Weights of a small GPT-style language model, trained from scratch on English Wikipedia.
Size: 12 layers, width 96, 3 heads of 32, MLP 384 tanh GELU, vocabulary 8192, 2.18M parameters.
Each number is 200 + 20 x the weight over its row's rms, rounded and kept within 0 to 999. Layers, rows and columns count from 0. The size before them is the row's rms in percent of the matrix's.

# layer 8 attention query, 96x96, rms 0.203, rows 52-95, columns 64-95
072,171,190,193,206,203,202,232,179,207,193,166,201,200,239,197,201,161,215,182,189,162,158,221,239,239,188,223,186,216,200,207,197
103,202,217,193,246,208,167,215,195,217,196,196,221,196,200,202,165,210,198,189,197,225,191,212,205,183,229,176,161,184,199,206,149
081,202,174,188,185,183,209,226,180,194,201,219,165,208,219,193,177,220,218,227,211,199,160,205,176,161,187,235,229,207,178,172,162
069,199,197,208,162,177,199,198,183,224,189,192,200,205,189,174,230,157,208,211,199,224,216,232,181,218,200,236,223,153,205,204,199
097,237,238,207,197,204,189,227,187,220,203,149,202,231,201,226,188,219,203,180,223,215,201,211,224,184,207,177,182,213,185,198,166
083,193,190,160,252,204,186,206,200,205,177,157,221,207,176,203,217,199,208,193,211,216,201,187,208,194,240,197,183,247,197,146,204
083,175,214,205,207,175,200,231,204,211,185,240,236,176,179,182,208,217,202,217,235,219,213,168,176,184,195,238,232,206,191,147,191
081,202,231,215,197,224,154,174,213,220,194,197,193,250,205,220,226,201,179,169,219,229,208,179,184,183,189,192,169,152,196,222,223
080,157,232,191,229,168,186,199,184,201,182,185,208,204,219,211,175,169,203,194,227,211,204,176,203,168,230,178,172,225,160,197,217
074,169,194,247,191,169,235,202,198,180,196,201,179,219,196,219,215,218,191,201,199,203,177,211,222,230,190,212,164,172,177,192,222
093,222,219,179,239,200,183,194,214,198,202,199,263,192,217,184,185,212,151,202,204,213,194,212,190,170,215,207,204,185,193,200,171
085,208,209,221,225,189,189,215,161,240,195,184,201,193,192,166,208,212,164,182,179,187,155,200,193,170,225,177,193,186,226,180,192
091,196,219,195,182,215,173,200,206,186,202,206,182,172,209,238,188,163,216,197,172,202,213,207,209,215,187,219,223,172,172,217,180
091,234,200,174,218,210,179,210,166,215,222,177,202,174,214,173,197,210,191,198,176,231,223,188,239,183,235,184,206,212,215,176,185
092,197,194,220,184,186,215,242,170,197,191,244,216,176,181,200,201,188,190,248,192,184,244,199,170,233,226,203,207,239,165,205,209
080,211,187,209,169,197,203,172,191,182,187,196,223,184,178,212,221,190,142,199,184,201,166,228,234,219,224,179,166,183,203,197,220
095,185,203,214,176,163,202,202,191,179,209,187,227,212,203,191,188,207,177,208,205,213,169,222,214,200,196,196,201,186,168,182,198
074,205,175,190,224,249,215,192,218,225,214,185,214,149,233,218,192,231,211,203,209,180,184,176,187,186,161,194,203,205,212,189,204
081,186,198,206,210,211,179,177,193,163,186,204,207,202,207,223,189,212,169,222,186,222,201,205,208,211,196,225,212,227,197,169,228
087,220,195,205,209,206,204,214,197,204,212,146,233,173,163,206,186,206,227,216,178,239,192,192,169,196,184,176,228,179,201,170,184
082,210,176,161,215,207,205,224,218,199,178,205,164,190,162,190,174,180,207,188,187,186,230,182,202,229,218,216,184,219,224,214,187
080,206,190,209,200,190,218,196,194,184,227,217,226,179,176,180,187,203,188,195,231,223,209,170,185,236,199,221,186,188,216,196,155
094,209,180,200,209,166,197,182,199,189,197,220,234,232,172,190,177,217,174,197,228,217,178,185,236,164,194,189,175,153,217,202,162
080,220,202,221,223,171,162,207,224,201,170,215,202,184,212,198,187,199,204,215,188,196,206,167,192,193,193,211,252,204,194,199,203
087,151,209,188,215,200,228,199,252,209,209,229,193,162,214,208,220,187,212,199,188,195,201,180,183,201,187,223,202,227,205,201,189
083,161,185,202,190,196,227,205,208,198,231,201,213,177,190,198,168,216,200,213,184,190,171,191,220,208,225,225,221,195,189,150,242
089,193,173,208,176,213,231,193,173,198,208,155,187,203,195,207,209,194,174,195,184,224,234,199,202,229,200,187,188,201,218,201,215
082,211,213,172,199,224,216,201,193,157,193,195,197,199,215,194,185,186,198,216,192,204,184,198,210,213,201,234,177,213,211,174,210
085,197,174,152,197,185,180,225,216,243,202,209,195,170,220,180,214,221,204,232,196,223,200,219,203,219,197,198,226,180,218,174,220
099,196,178,173,206,217,168,171,197,215,213,196,183,221,204,224,186,175,194,190,196,200,201,156,237,213,205,221,202,223,193,223,209
081,222,185,187,199,234,192,190,201,209,214,193,166,203,204,175,194,183,189,188,217,200,226,208,223,184,203,179,192,189,176,221,201
076,177,208,203,179,177,219,182,171,171,195,197,185,198,201,174,190,217,201,183,192,205,217,211,176,199,205,195,188,189,194,188,191
084,257,191,205,175,171,214,183,195,193,194,184,208,223,174,194,196,223,198,177,178,198,218,235,199,238,178,196,203,196,204,187,229
095,178,218,208,204,226,183,196,192,205,189,209,194,188,198,222,243,163,220,206,186,205,213,184,212,185,157,208,212,189,214,196,223
094,205,211,195,204,220,229,209,187,199,217,210,190,225,169,215,221,219,192,214,210,171,176,186,219,211,207,206,199,236,213,202,216
083,221,251,222,166,194,194,175,185,202,210,177,203,201,198,205,214,208,186,172,205,185,211,234,168,214,195,210,206,189,206,206,193
078,195,204,199,193,179,216,248,193,188,181,176,236,208,202,194,225,224,211,211,240,197,207,208,175,240,217,188,189,178,203,208,205
080,181,207,223,210,199,191,170,225,217,225,174,203,191,176,178,206,238,222,187,209,200,220,209,218,218,225,174,207,163,176,167,237
081,204,202,187,234,177,187,221,196,234,189,192,190,207,204,230,173,224,208,160,193,179,215,201,198,155,222,204,178,232,183,175,169
080,181,193,175,219,188,187,208,186,162,183,157,190,201,210,221,186,210,212,218,206,206,174,187,188,221,200,198,208,168,207,213,230
082,159,202,231,198,209,205,196,209,204,202,184,231,179,216,208,190,205,181,211,195,190,185,214,171,221,220,222,185,183,165,229,185
088,230,176,189,226,205,248,167,211,210,210,197,196,171,195,187,259,186,203,164,187,184,193,187,194,212,209,190,190,180,202,186,202
094,191,228,196,222,202,174,217,209,195,190,187,189,192,212,236,197,204,198,179,175,228,217,186,228,171,181,200,185,190,207,238,177
095,203,204,184,177,232,206,216,196,205,229,230,189,199,182,182,196,219,216,224,178,227,202,215,193,187,227,215,264,174,198,167,190
# layer 8 attention key, 96x96, rms 0.207, rows 52-95, columns 64-95
077,218,169,216,185,203,204,199,167,187,199,174,156,194,225,215,204,209,197,189,203,183,177,186,203,199,201,230,171,179,213,217,204
090,207,208,198,208,226,191,211,209,213,231,189,188,206,204,162,236,151,178,219,213,209,248,226,208,228,204,201,214,227,183,209,187
080,218,193,215,160,211,197,200,209,192,200,174,197,203,215,210,185,197,182,217,228,171,202,162,187,170,183,187,229,239,196,219,195
075,209,205,216,186,214,213,197,200,208,255,202,185,175,195,205,165,230,203,222,152,208,220,193,195,251,208,200,183,183,199,216,180
090,178,181,193,190,163,209,201,210,230,169,169,180,229,147,168,212,200,198,230,171,191,212,200,204,195,188,198,186,209,213,213,193
083,192,181,204,209,188,206,177,182,201,208,221,206,189,178,185,224,179,177,219,197,191,170,182,211,204,254,196,234,193,194,204,210
080,217,195,217,200,177,230,206,182,241,212,199,218,166,208,212,184,217,203,220,207,222,212,196,191,192,228,189,247,203,182,168,199
093,208,219,189,210,237,177,174,220,216,178,199,193,211,163,205,200,189,199,205,173,224,198,213,215,177,232,186,216,190,251,214,196
079,189,202,216,213,214,182,183,210,209,196,174,206,208,216,212,201,190,201,186,195,164,200,237,178,204,187,212,171,209,180,206,217
071,194,172,194,170,172,235,209,240,163,185,193,208,281,211,217,219,228,218,198,239,194,200,201,191,202,189,226,188,225,198,191,217
083,236,201,208,195,174,197,216,208,202,210,174,230,189,224,172,209,159,196,231,207,213,238,209,223,191,177,207,191,233,169,173,188
070,189,222,197,190,185,190,206,197,170,196,172,202,222,197,183,215,202,211,197,189,234,237,183,192,184,214,192,208,228,165,204,183
088,180,188,183,192,205,196,229,197,166,189,186,182,194,213,182,218,173,161,237,194,190,178,207,211,239,190,174,185,191,173,194,172
085,224,185,191,211,159,215,208,217,199,242,196,198,196,173,171,217,200,201,217,169,226,199,197,195,185,215,201,186,186,183,188,203
092,179,185,217,214,201,159,194,172,184,204,225,200,174,221,193,211,210,210,242,183,248,236,230,212,219,250,197,207,200,228,180,239
076,202,184,188,186,207,225,183,203,173,225,190,231,223,193,213,168,192,192,201,215,200,188,217,214,209,186,216,190,189,201,174,236
089,204,187,234,173,171,252,213,200,182,189,198,246,229,208,201,180,242,169,206,195,210,180,180,209,203,170,222,194,195,190,189,219
081,167,166,203,192,214,177,204,222,248,244,173,203,155,212,182,174,195,164,180,215,190,193,237,219,195,172,205,196,217,178,188,215
069,164,176,196,226,208,204,231,179,196,206,198,233,224,188,197,200,198,184,200,173,203,176,188,207,215,193,191,168,222,228,213,188
085,189,212,196,209,229,210,182,200,167,213,198,206,204,192,173,212,208,193,170,211,222,155,182,209,176,203,177,216,220,181,194,235
087,208,196,179,201,186,188,200,181,183,172,247,164,181,175,212,200,199,212,224,162,198,224,186,188,201,224,217,189,243,194,190,190
081,214,178,224,189,204,190,195,182,184,216,221,190,197,224,199,196,225,191,189,188,191,196,202,220,188,220,217,155,219,199,225,177
090,223,205,211,200,213,204,203,210,180,239,204,181,220,159,202,188,200,165,189,202,177,204,176,210,175,226,208,200,167,180,189,170
076,213,237,164,203,197,162,220,199,184,217,205,218,232,179,206,210,210,167,218,196,225,220,214,203,188,221,221,198,190,174,206,198
087,200,182,186,205,199,224,200,206,215,208,173,192,173,219,194,225,193,193,215,210,235,211,189,200,228,204,228,241,232,233,208,193
083,204,196,167,182,196,186,174,226,183,195,201,202,241,221,215,204,251,208,188,204,241,211,217,177,218,231,213,191,172,226,190,201
094,190,183,195,200,196,189,197,191,218,196,179,202,199,226,243,232,195,215,202,173,187,192,186,216,201,187,161,187,206,207,214,230
078,177,221,192,204,168,212,168,213,165,190,189,206,181,195,205,196,187,169,164,174,195,227,201,163,223,201,223,194,233,207,180,180
090,211,169,175,200,190,193,190,211,224,168,181,217,197,247,225,232,190,234,215,203,204,193,173,208,204,170,204,164,246,194,169,183
088,162,164,162,194,210,171,183,219,200,191,200,235,210,207,201,187,168,214,203,240,179,220,214,227,166,190,217,213,206,206,212,227
084,204,202,167,227,190,208,207,140,216,215,210,197,227,190,171,186,196,186,193,188,183,179,211,187,197,219,201,176,200,133,172,195
076,221,212,216,151,169,243,221,195,219,195,172,188,227,205,200,198,226,202,187,177,202,186,204,204,204,188,184,209,185,203,186,206
081,213,207,169,177,210,210,175,200,182,243,196,170,198,145,220,196,202,231,203,205,224,223,193,194,214,203,219,208,197,204,205,221
090,167,210,227,211,238,167,177,223,197,215,206,184,202,208,200,226,217,207,219,198,210,230,191,198,231,170,195,220,190,187,219,207
089,163,187,184,263,168,205,204,209,187,180,181,200,231,177,207,193,233,218,241,227,202,219,161,211,194,201,213,172,175,232,215,195
083,205,228,223,200,181,210,174,200,192,208,212,171,201,228,186,185,214,192,179,180,221,229,211,167,182,192,141,225,192,194,192,187
086,219,216,167,204,222,185,225,177,181,194,200,178,195,231,213,213,207,212,208,220,218,197,189,170,196,206,182,193,189,191,214,186
075,204,211,204,221,207,227,207,202,202,208,193,177,208,191,183,225,206,196,191,196,207,214,197,155,240,187,198,189,207,193,188,221
075,201,235,197,206,176,194,225,197,220,188,188,168,190,206,192,172,196,209,197,215,179,188,239,186,179,214,201,204,220,176,209,196
080,203,202,197,219,191,185,210,206,229,211,189,211,191,232,204,187,191,174,201,220,203,186,162,191,223,196,226,180,198,234,205,212
080,218,203,163,190,204,186,229,161,198,220,239,198,174,197,189,224,217,187,181,221,191,180,190,217,220,186,185,193,199,232,170,209
084,174,192,187,214,218,255,164,215,196,231,193,204,182,192,197,216,220,216,198,183,186,195,205,229,194,210,220,201,197,186,222,199
090,209,259,202,231,183,162,210,213,193,180,185,187,185,172,175,206,167,174,201,118,192,199,176,227,195,195,195,213,191,195,210,193
087,212,175,172,176,224,194,198,201,226,200,211,157,250,203,170,228,215,203,202,211,216,193,198,227,214,217,191,240,178,198,183,193
# layer 8 attention value, 96x96, rms 0.148, rows 32-94, columns 64-95
100,205,229,201,220,210,207,186,168,180,200,225,186,168,205,223,177,247,199,173,155,191,205,195,176,215,208,180,181,211,218,183,179
113,217,202,170,208,213,194,185,207,229,237,207,212,217,212,191,194,171,172,201,166,194,175,230,205,205,152,196,222,210,222,203,177
096,228,186,203,205,207,221,216,214,177,215,181,243,206,243,234,217,216,170,201,216,174,161,201,190,195,229,218,192,214,185,175,208
125,223,197,175,205,198,193,244,192,219,205,161,225,216,187,223,205,201,205,211,217,222,203,199,226,180,174,217,168,206,178,222,223
099,226,171,186,179,222,213,186,231,223,180,210,202,178,168,207,185,209,166,215,208,198,191,197,215,195,184,200,177,242,177,244,201
095,193,216,240,167,176,185,176,232,206,201,193,219,190,181,220,215,199,166,220,225,224,188,219,199,218,196,177,163,221,206,213,210
099,193,171,189,211,242,204,196,191,177,253,214,176,194,231,220,191,215,154,184,178,182,186,192,189,230,183,211,162,214,221,171,213
095,176,233,207,185,189,160,186,169,180,204,217,196,220,161,171,214,183,184,219,209,200,209,237,174,205,225,222,214,192,192,232,164
106,189,187,236,171,184,221,178,198,223,204,228,202,202,192,180,197,220,228,188,176,169,187,165,232,206,194,214,241,208,213,220,204
111,205,194,197,197,188,235,159,177,219,226,186,190,199,205,200,168,225,179,223,222,196,177,238,215,198,223,214,202,220,207,164,212
105,219,211,205,226,236,213,168,195,197,169,163,198,189,197,216,217,179,203,223,197,228,199,198,199,208,186,207,200,197,212,203,194
102,183,210,217,195,227,173,173,194,202,215,187,206,255,205,214,246,207,203,206,193,230,208,212,191,231,229,183,182,198,203,211,201
103,163,215,209,182,197,216,186,219,194,231,215,189,216,244,179,151,159,212,181,189,221,223,206,167,205,199,203,185,213,175,188,237
117,219,195,234,220,200,224,214,205,215,169,221,233,195,191,186,191,236,213,190,195,207,186,153,230,188,219,186,214,207,208,197,200
102,184,226,197,230,185,185,189,175,183,212,213,182,233,201,187,178,234,215,171,185,188,160,213,192,222,195,213,162,217,206,210,198
110,193,203,208,210,229,218,197,189,170,236,173,212,215,215,188,190,206,235,178,202,206,248,197,188,186,174,218,217,231,225,208,183
117,199,170,220,196,212,226,224,182,206,192,201,184,199,185,211,205,216,230,184,185,205,191,207,215,190,202,219,207,180,207,177,185
107,244,193,201,167,217,183,266,181,187,197,169,211,232,196,200,224,172,179,193,216,227,198,187,199,204,169,208,205,193,188,209,185
092,212,186,179,210,225,223,212,228,190,193,200,198,208,211,210,174,209,175,225,204,235,169,229,232,220,192,189,183,198,189,223,219
107,200,213,205,201,164,183,212,193,218,195,182,161,191,229,183,174,178,188,192,206,162,200,214,215,203,217,167,190,200,225,197,211
093,190,201,197,149,193,180,205,178,200,202,165,172,187,218,188,203,196,202,190,161,200,152,183,222,215,199,175,194,198,205,220,212
091,207,238,196,197,217,204,206,248,220,222,222,187,197,204,195,186,214,215,216,232,220,196,228,183,208,194,196,157,226,238,206,206
102,200,182,229,192,199,203,184,220,191,206,198,209,156,201,207,203,219,215,193,175,190,205,188,201,209,219,222,219,179,213,207,186
102,197,188,208,231,211,194,201,182,197,229,158,214,204,205,207,198,164,235,179,213,196,204,195,222,194,211,203,200,174,216,189,203
102,191,226,161,216,191,178,206,202,186,212,177,237,195,179,245,156,203,197,196,205,206,220,202,179,220,236,205,206,184,182,224,205
108,170,191,215,207,205,207,194,219,199,194,194,210,236,202,228,246,208,188,203,170,218,205,205,171,184,208,194,244,223,178,201,229
106,225,204,217,199,154,201,241,197,203,174,180,210,205,191,176,189,179,233,194,243,199,184,212,169,196,194,200,199,209,183,191,222
114,163,217,196,200,220,204,190,185,201,215,191,175,192,230,203,216,190,200,226,189,200,202,195,187,236,186,164,202,195,207,200,200
110,200,176,158,162,190,181,191,209,189,181,175,205,186,195,197,183,212,166,210,191,195,218,208,185,194,190,206,157,191,204,230,170
125,222,228,205,175,235,200,218,229,218,197,193,235,196,196,205,198,179,193,174,200,214,219,216,209,192,233,212,138,195,204,212,211
088,188,219,170,171,227,171,197,198,212,214,180,197,231,184,204,202,209,207,173,192,194,201,235,189,189,182,206,200,191,173,156,202
108,219,241,214,194,198,204,193,179,191,205,211,218,186,187,217,213,230,200,209,186,192,246,185,181,174,206,214,193,171,193,187,172
087,206,202,220,195,213,197,181,203,211,192,180,214,191,193,200,199,217,162,189,180,151,228,207,199,221,212,197,244,167,196,212,188
107,190,185,191,230,181,200,197,183,195,219,201,216,217,200,181,178,184,195,178,184,216,180,202,169,219,189,192,176,182,205,197,203
103,167,195,206,167,186,184,232,220,188,171,200,224,168,209,259,210,182,194,202,201,231,178,215,193,203,226,206,182,189,179,200,229
099,194,189,170,252,222,203,187,184,212,153,221,190,232,193,183,198,217,223,177,214,172,228,218,214,181,200,203,200,179,214,186,189
102,215,223,194,216,193,164,198,173,212,205,262,151,168,201,227,163,201,217,183,197,175,236,194,199,201,201,188,164,248,204,214,214
107,213,208,192,176,225,190,210,185,177,197,198,171,256,197,234,200,176,212,211,222,230,202,200,223,184,180,217,222,211,203,230,176
090,212,151,188,209,216,199,218,213,226,176,202,224,206,155,190,177,194,216,174,189,186,171,194,222,209,170,165,205,199,172,213,202
099,188,207,204,222,171,213,178,224,212,192,179,206,187,215,213,216,218,178,158,216,184,169,219,235,197,220,191,206,187,198,203,205
107,245,208,190,182,200,203,194,238,172,206,181,187,167,219,199,203,210,195,180,222,196,202,217,174,179,216,209,173,203,179,200,207
100,199,199,193,215,230,189,205,228,206,215,186,186,193,219,207,174,216,205,214,168,206,235,199,166,175,168,207,173,203,225,216,186
105,192,207,226,165,211,182,262,197,196,208,179,195,188,212,216,183,184,232,209,179,212,201,202,194,186,205,199,177,211,255,216,227
093,163,178,197,235,216,178,193,197,187,233,196,187,198,175,184,206,225,212,209,205,173,215,216,210,212,243,193,235,203,201,204,206
086,191,174,201,236,193,191,185,197,209,168,202,210,194,231,201,202,206,196,214,207,211,166,220,174,208,190,204,201,172,203,209,198
100,209,220,190,190,216,198,203,139,203,203,219,211,218,203,197,171,204,186,181,178,213,234,189,202,197,213,197,194,174,191,192,186
094,195,175,205,230,198,216,204,227,158,226,207,173,224,154,205,170,220,218,210,178,178,186,190,193,222,221,207,177,183,230,186,200
086,192,176,203,189,214,192,231,217,198,207,205,215,197,229,205,237,208,222,197,222,216,158,194,215,225,226,203,190,181,173,169,192
109,198,204,202,211,206,231,188,224,189,203,201,215,196,203,202,211,240,217,193,151,252,208,216,157,179,169,241,196,210,232,186,214
105,209,195,199,201,213,205,163,238,207,192,199,179,184,219,182,189,206,180,229,211,186,199,153,209,194,242,189,195,167,191,189,201
106,191,205,260,193,198,193,193,186,196,171,206,190,231,177,223,223,234,182,193,151,193,203,201,195,198,188,210,222,222,159,223,204
098,189,202,164,205,180,182,239,214,240,201,225,185,223,200,180,217,190,205,203,222,231,185,212,225,209,165,188,217,204,235,158,213
101,164,225,204,189,164,173,213,173,203,204,221,224,220,193,186,237,239,193,230,228,166,211,220,176,184,213,212,199,216,216,216,239
103,205,225,216,242,188,241,217,223,210,198,214,206,201,176,186,186,215,193,213,195,181,192,184,222,217,254,231,206,205,212,220,196
100,193,191,194,167,195,196,176,177,191,186,186,191,183,197,207,182,174,196,211,192,187,174,234,219,214,162,177,186,208,174,231,180
098,198,201,217,169,205,190,173,225,221,183,200,248,202,204,203,207,201,227,188,173,178,191,209,196,201,187,213,175,237,188,183,194
094,218,196,203,204,201,175,198,207,211,220,202,197,184,188,232,204,203,199,211,190,211,217,178,220,214,150,162,173,191,215,229,171
098,191,208,197,163,145,186,172,196,178,166,191,194,185,159,204,205,191,178,187,207,218,240,213,222,217,188,217,196,225,185,236,207
103,219,154,167,182,168,215,189,240,187,180,186,184,198,176,162,198,194,195,177,190,207,226,234,201,221,221,182,181,198,188,191,240
090,214,211,228,198,188,190,200,178,262,174,200,202,200,183,225,202,191,195,221,169,177,197,204,229,205,240,234,231,202,151,183,225
106,193,198,193,182,187,213,197,210,170,199,199,225,196,204,235,188,236,204,191,175,215,243,183,188,204,246,186,221,207,182,207,195
099,198,173,236,179,227,188,194,188,191,199,175,162,179,182,205,179,202,183,190,203,209,193,188,209,206,225,174,189,171,230,207,185
107,182,194,204,224,202,211,162,203,198,182,247,188,206,214,217,223,206,205,217,193,164,167,186,225,185,199,166,218,154,210,188,193
# layer 8 attention output (transposed), 96x96, rms 0.137, rows 32-94, columns 64-95
105,211,224,201,209,205,187,219,237,238,213,186,220,218,168,205,242,159,181,217,187,181,204,203,212,212,232,203,185,196,219,223,207
105,189,209,215,192,192,198,199,220,204,211,200,197,176,178,181,162,224,153,262,230,222,192,189,230,203,210,226,220,198,180,201,213
093,150,206,210,181,199,164,177,206,210,205,135,170,187,166,171,195,144,198,202,178,209,203,224,175,188,174,161,190,212,187,232,204
114,164,187,227,179,211,172,173,188,190,189,192,172,223,245,206,195,182,200,167,209,193,180,197,218,187,191,196,211,177,190,200,193
103,203,230,210,201,204,170,209,187,211,226,237,200,191,212,217,212,185,208,193,226,198,200,212,195,229,198,182,184,195,234,216,194
099,214,182,209,217,195,188,194,200,249,177,203,205,183,185,191,193,231,219,176,189,191,188,188,192,181,196,230,211,190,223,196,224
088,189,240,217,191,200,196,250,202,197,176,168,228,205,185,171,179,202,216,213,201,233,224,160,204,218,213,198,210,228,192,209,174
098,247,201,212,222,231,224,193,200,186,195,181,195,163,212,232,203,215,197,192,195,184,237,196,201,146,171,177,199,209,216,212,207
099,241,207,198,204,187,181,194,181,183,219,220,209,228,219,205,172,207,177,235,181,217,217,160,180,182,226,231,218,174,188,203,173
107,206,206,199,203,249,135,232,196,215,172,229,199,186,166,199,204,183,191,221,179,189,230,179,206,233,188,182,233,192,175,200,200
111,203,191,206,210,155,206,210,183,191,223,222,195,191,213,199,191,200,161,176,250,181,191,237,191,199,173,171,170,188,179,215,207
101,232,181,188,214,164,227,240,192,181,183,178,216,172,196,183,148,172,194,218,184,182,174,204,177,177,206,199,170,208,205,198,178
105,210,170,193,215,209,189,249,189,203,207,177,242,227,181,170,236,218,227,228,212,184,180,200,223,177,214,185,221,213,184,181,184
124,199,212,170,201,202,204,195,214,203,188,200,185,174,207,242,225,175,220,191,198,217,215,178,188,238,196,211,193,225,201,208,218
099,195,241,209,227,185,216,206,200,186,186,205,196,165,183,192,198,178,203,221,186,200,203,200,192,201,227,214,226,213,214,201,219
116,241,225,207,170,168,197,211,197,187,189,201,209,206,198,191,172,209,190,211,202,223,178,196,206,211,202,187,186,166,187,189,186
107,190,253,222,199,164,175,193,184,172,174,226,205,221,195,198,163,189,203,177,183,225,204,195,216,189,215,209,197,194,182,201,183
104,200,216,191,191,207,219,194,181,192,207,213,168,226,195,216,199,226,221,213,176,201,201,191,205,164,191,203,220,204,202,226,230
090,194,196,244,191,181,163,218,187,178,192,230,214,216,199,216,176,172,190,211,199,191,221,218,207,169,200,177,205,197,182,227,200
095,217,222,213,232,223,207,146,190,200,204,185,243,203,186,197,204,243,191,206,209,212,214,181,197,188,208,197,222,199,195,209,237
092,237,217,190,211,206,189,154,192,193,207,204,202,231,182,205,188,203,219,178,210,199,202,180,207,207,230,217,187,212,234,170,203
086,192,191,192,234,208,187,155,188,181,180,193,224,175,202,160,219,185,195,206,187,184,201,175,212,209,154,189,184,228,177,220,202
097,191,172,168,211,216,214,190,191,229,212,214,190,215,205,196,174,205,182,173,186,229,170,165,221,161,189,216,172,221,202,201,185
101,229,247,209,168,236,209,213,224,191,205,186,167,205,194,220,207,207,185,210,147,206,215,223,178,227,203,187,214,208,208,196,214
099,203,200,225,214,188,195,176,185,212,201,200,139,182,198,212,208,183,213,203,212,169,233,191,180,244,193,194,159,213,198,184,220
115,203,164,183,163,164,235,199,167,197,193,221,196,201,215,148,159,171,194,197,204,156,170,176,199,187,182,215,174,181,215,211,193
105,172,209,203,211,193,173,211,169,174,210,209,192,211,235,251,191,218,237,183,180,187,197,192,160,219,204,207,195,195,212,218,210
110,244,205,189,225,206,214,220,202,193,196,198,219,204,185,176,196,212,212,192,197,194,202,184,207,137,215,210,203,206,188,195,169
108,203,185,196,244,215,211,205,204,207,190,216,196,221,186,196,195,211,179,204,198,195,175,190,225,209,217,146,218,209,179,176,257
116,210,233,192,236,201,224,182,199,204,204,186,203,193,196,174,233,190,206,195,181,184,184,226,180,244,197,184,197,191,226,227,213
090,226,201,220,196,204,235,197,188,219,243,197,199,196,195,183,229,190,180,202,196,174,177,229,184,218,188,202,223,206,196,214,192
110,185,159,221,218,206,228,197,219,227,211,230,175,227,194,190,224,155,169,200,204,226,189,196,217,201,206,189,220,214,199,195,185
091,185,171,181,212,153,216,228,185,197,189,211,223,221,201,238,207,189,229,222,221,205,201,181,238,185,193,198,168,223,178,213,173
100,170,243,192,186,237,190,210,238,211,180,216,193,203,181,213,242,188,199,191,202,230,221,179,207,233,196,217,234,208,182,188,172
110,232,216,205,201,230,215,212,193,239,235,232,167,242,187,159,230,206,201,203,203,194,182,201,207,175,176,217,207,205,217,216,185
099,213,194,185,183,210,199,210,188,197,242,216,194,158,207,187,232,177,188,210,195,236,209,214,151,211,197,185,175,209,181,239,189
103,208,200,183,167,215,211,202,203,232,179,197,223,226,186,178,173,189,190,228,190,206,169,198,208,195,204,183,266,198,205,202,175
110,221,170,194,220,194,228,174,186,230,212,211,218,138,205,176,251,208,211,170,193,181,194,209,196,202,236,221,197,208,223,170,205
102,167,199,178,175,194,183,173,168,178,201,216,183,230,207,220,177,198,217,217,201,206,221,188,198,171,236,217,186,193,215,201,171
104,224,217,189,174,229,188,238,205,207,236,196,190,197,209,198,169,212,230,213,200,200,228,180,179,194,199,217,227,229,193,205,217
106,175,209,191,208,203,211,233,153,207,187,248,187,206,221,214,202,196,172,215,154,200,182,170,209,186,204,222,229,195,211,211,219
111,230,193,210,208,203,190,214,156,185,211,217,198,185,155,183,210,197,198,215,214,183,218,216,212,195,213,160,224,193,183,199,172
107,199,211,177,210,184,200,162,183,224,236,231,224,237,192,199,207,230,164,201,196,212,173,197,219,166,180,202,208,191,166,165,176
107,194,185,196,186,179,189,199,203,215,177,205,204,171,235,207,194,207,167,208,213,222,230,176,165,201,207,191,189,167,189,193,193
095,193,225,175,199,220,199,200,190,194,213,195,192,177,195,200,216,143,211,186,194,185,238,182,225,174,171,195,190,225,204,224,189
111,204,216,196,219,214,162,179,248,224,213,186,176,174,187,209,256,187,220,221,207,200,201,219,171,206,185,190,245,223,192,200,201
101,203,190,177,206,197,176,219,148,216,211,175,215,170,234,187,212,182,187,213,230,224,197,214,202,201,188,188,218,210,166,166,209
100,219,226,202,175,201,200,132,181,193,215,187,202,229,163,227,214,189,194,201,174,218,219,222,206,193,180,200,191,214,221,220,248
109,194,169,201,164,192,198,223,195,199,197,230,201,207,193,202,222,203,197,162,207,144,205,180,214,234,165,205,199,177,193,223,191
109,185,220,199,197,204,202,233,200,200,191,162,217,181,188,191,202,194,221,230,210,198,216,227,180,243,195,200,199,203,172,195,216
095,155,178,152,225,208,194,189,185,195,183,185,184,204,213,205,202,177,202,164,238,197,174,175,186,225,242,218,155,169,231,192,217
099,220,167,222,173,223,207,147,182,199,207,206,205,193,189,187,216,210,205,178,184,205,208,152,211,191,184,182,225,181,179,217,230
110,224,212,196,195,188,226,172,233,223,200,186,206,171,189,203,163,189,189,193,185,212,196,202,215,230,188,179,212,203,194,190,173
105,174,194,217,190,221,168,220,165,187,224,193,198,203,235,232,202,177,217,200,241,205,201,203,171,243,193,169,197,220,197,199,192
114,214,198,208,220,202,231,225,205,215,193,225,184,240,205,207,193,191,215,188,192,203,197,167,175,198,245,225,232,226,239,177,204
109,192,141,193,209,217,199,198,193,194,185,209,166,207,191,209,209,204,179,183,211,205,211,202,201,233,170,178,189,198,199,215,215
095,182,209,197,179,203,236,186,220,189,152,210,171,220,197,161,186,192,189,211,224,197,204,221,195,171,249,212,215,198,174,162,243
099,193,157,185,208,203,204,226,196,211,208,181,197,217,221,205,189,223,216,185,169,209,157,183,176,185,221,181,181,208,230,199,204
115,219,184,230,194,204,178,203,188,202,202,250,185,213,235,240,163,212,203,198,215,179,185,188,212,192,194,216,205,199,231,218,181
093,157,204,179,211,212,223,187,192,180,247,178,215,183,204,203,198,220,224,191,210,170,218,205,179,246,180,195,196,240,232,221,196
114,175,201,190,208,202,213,216,204,235,167,203,193,192,220,177,207,172,214,205,172,168,150,236,195,240,192,192,178,193,211,192,211
106,197,195,161,244,195,181,176,183,187,211,218,256,217,269,205,194,186,209,227,211,193,216,184,201,186,182,241,223,203,181,209,204
109,242,203,189,216,207,201,214,215,211,240,184,199,223,201,203,192,176,225,179,208,225,265,182,184,220,214,241,176,253,182,208,193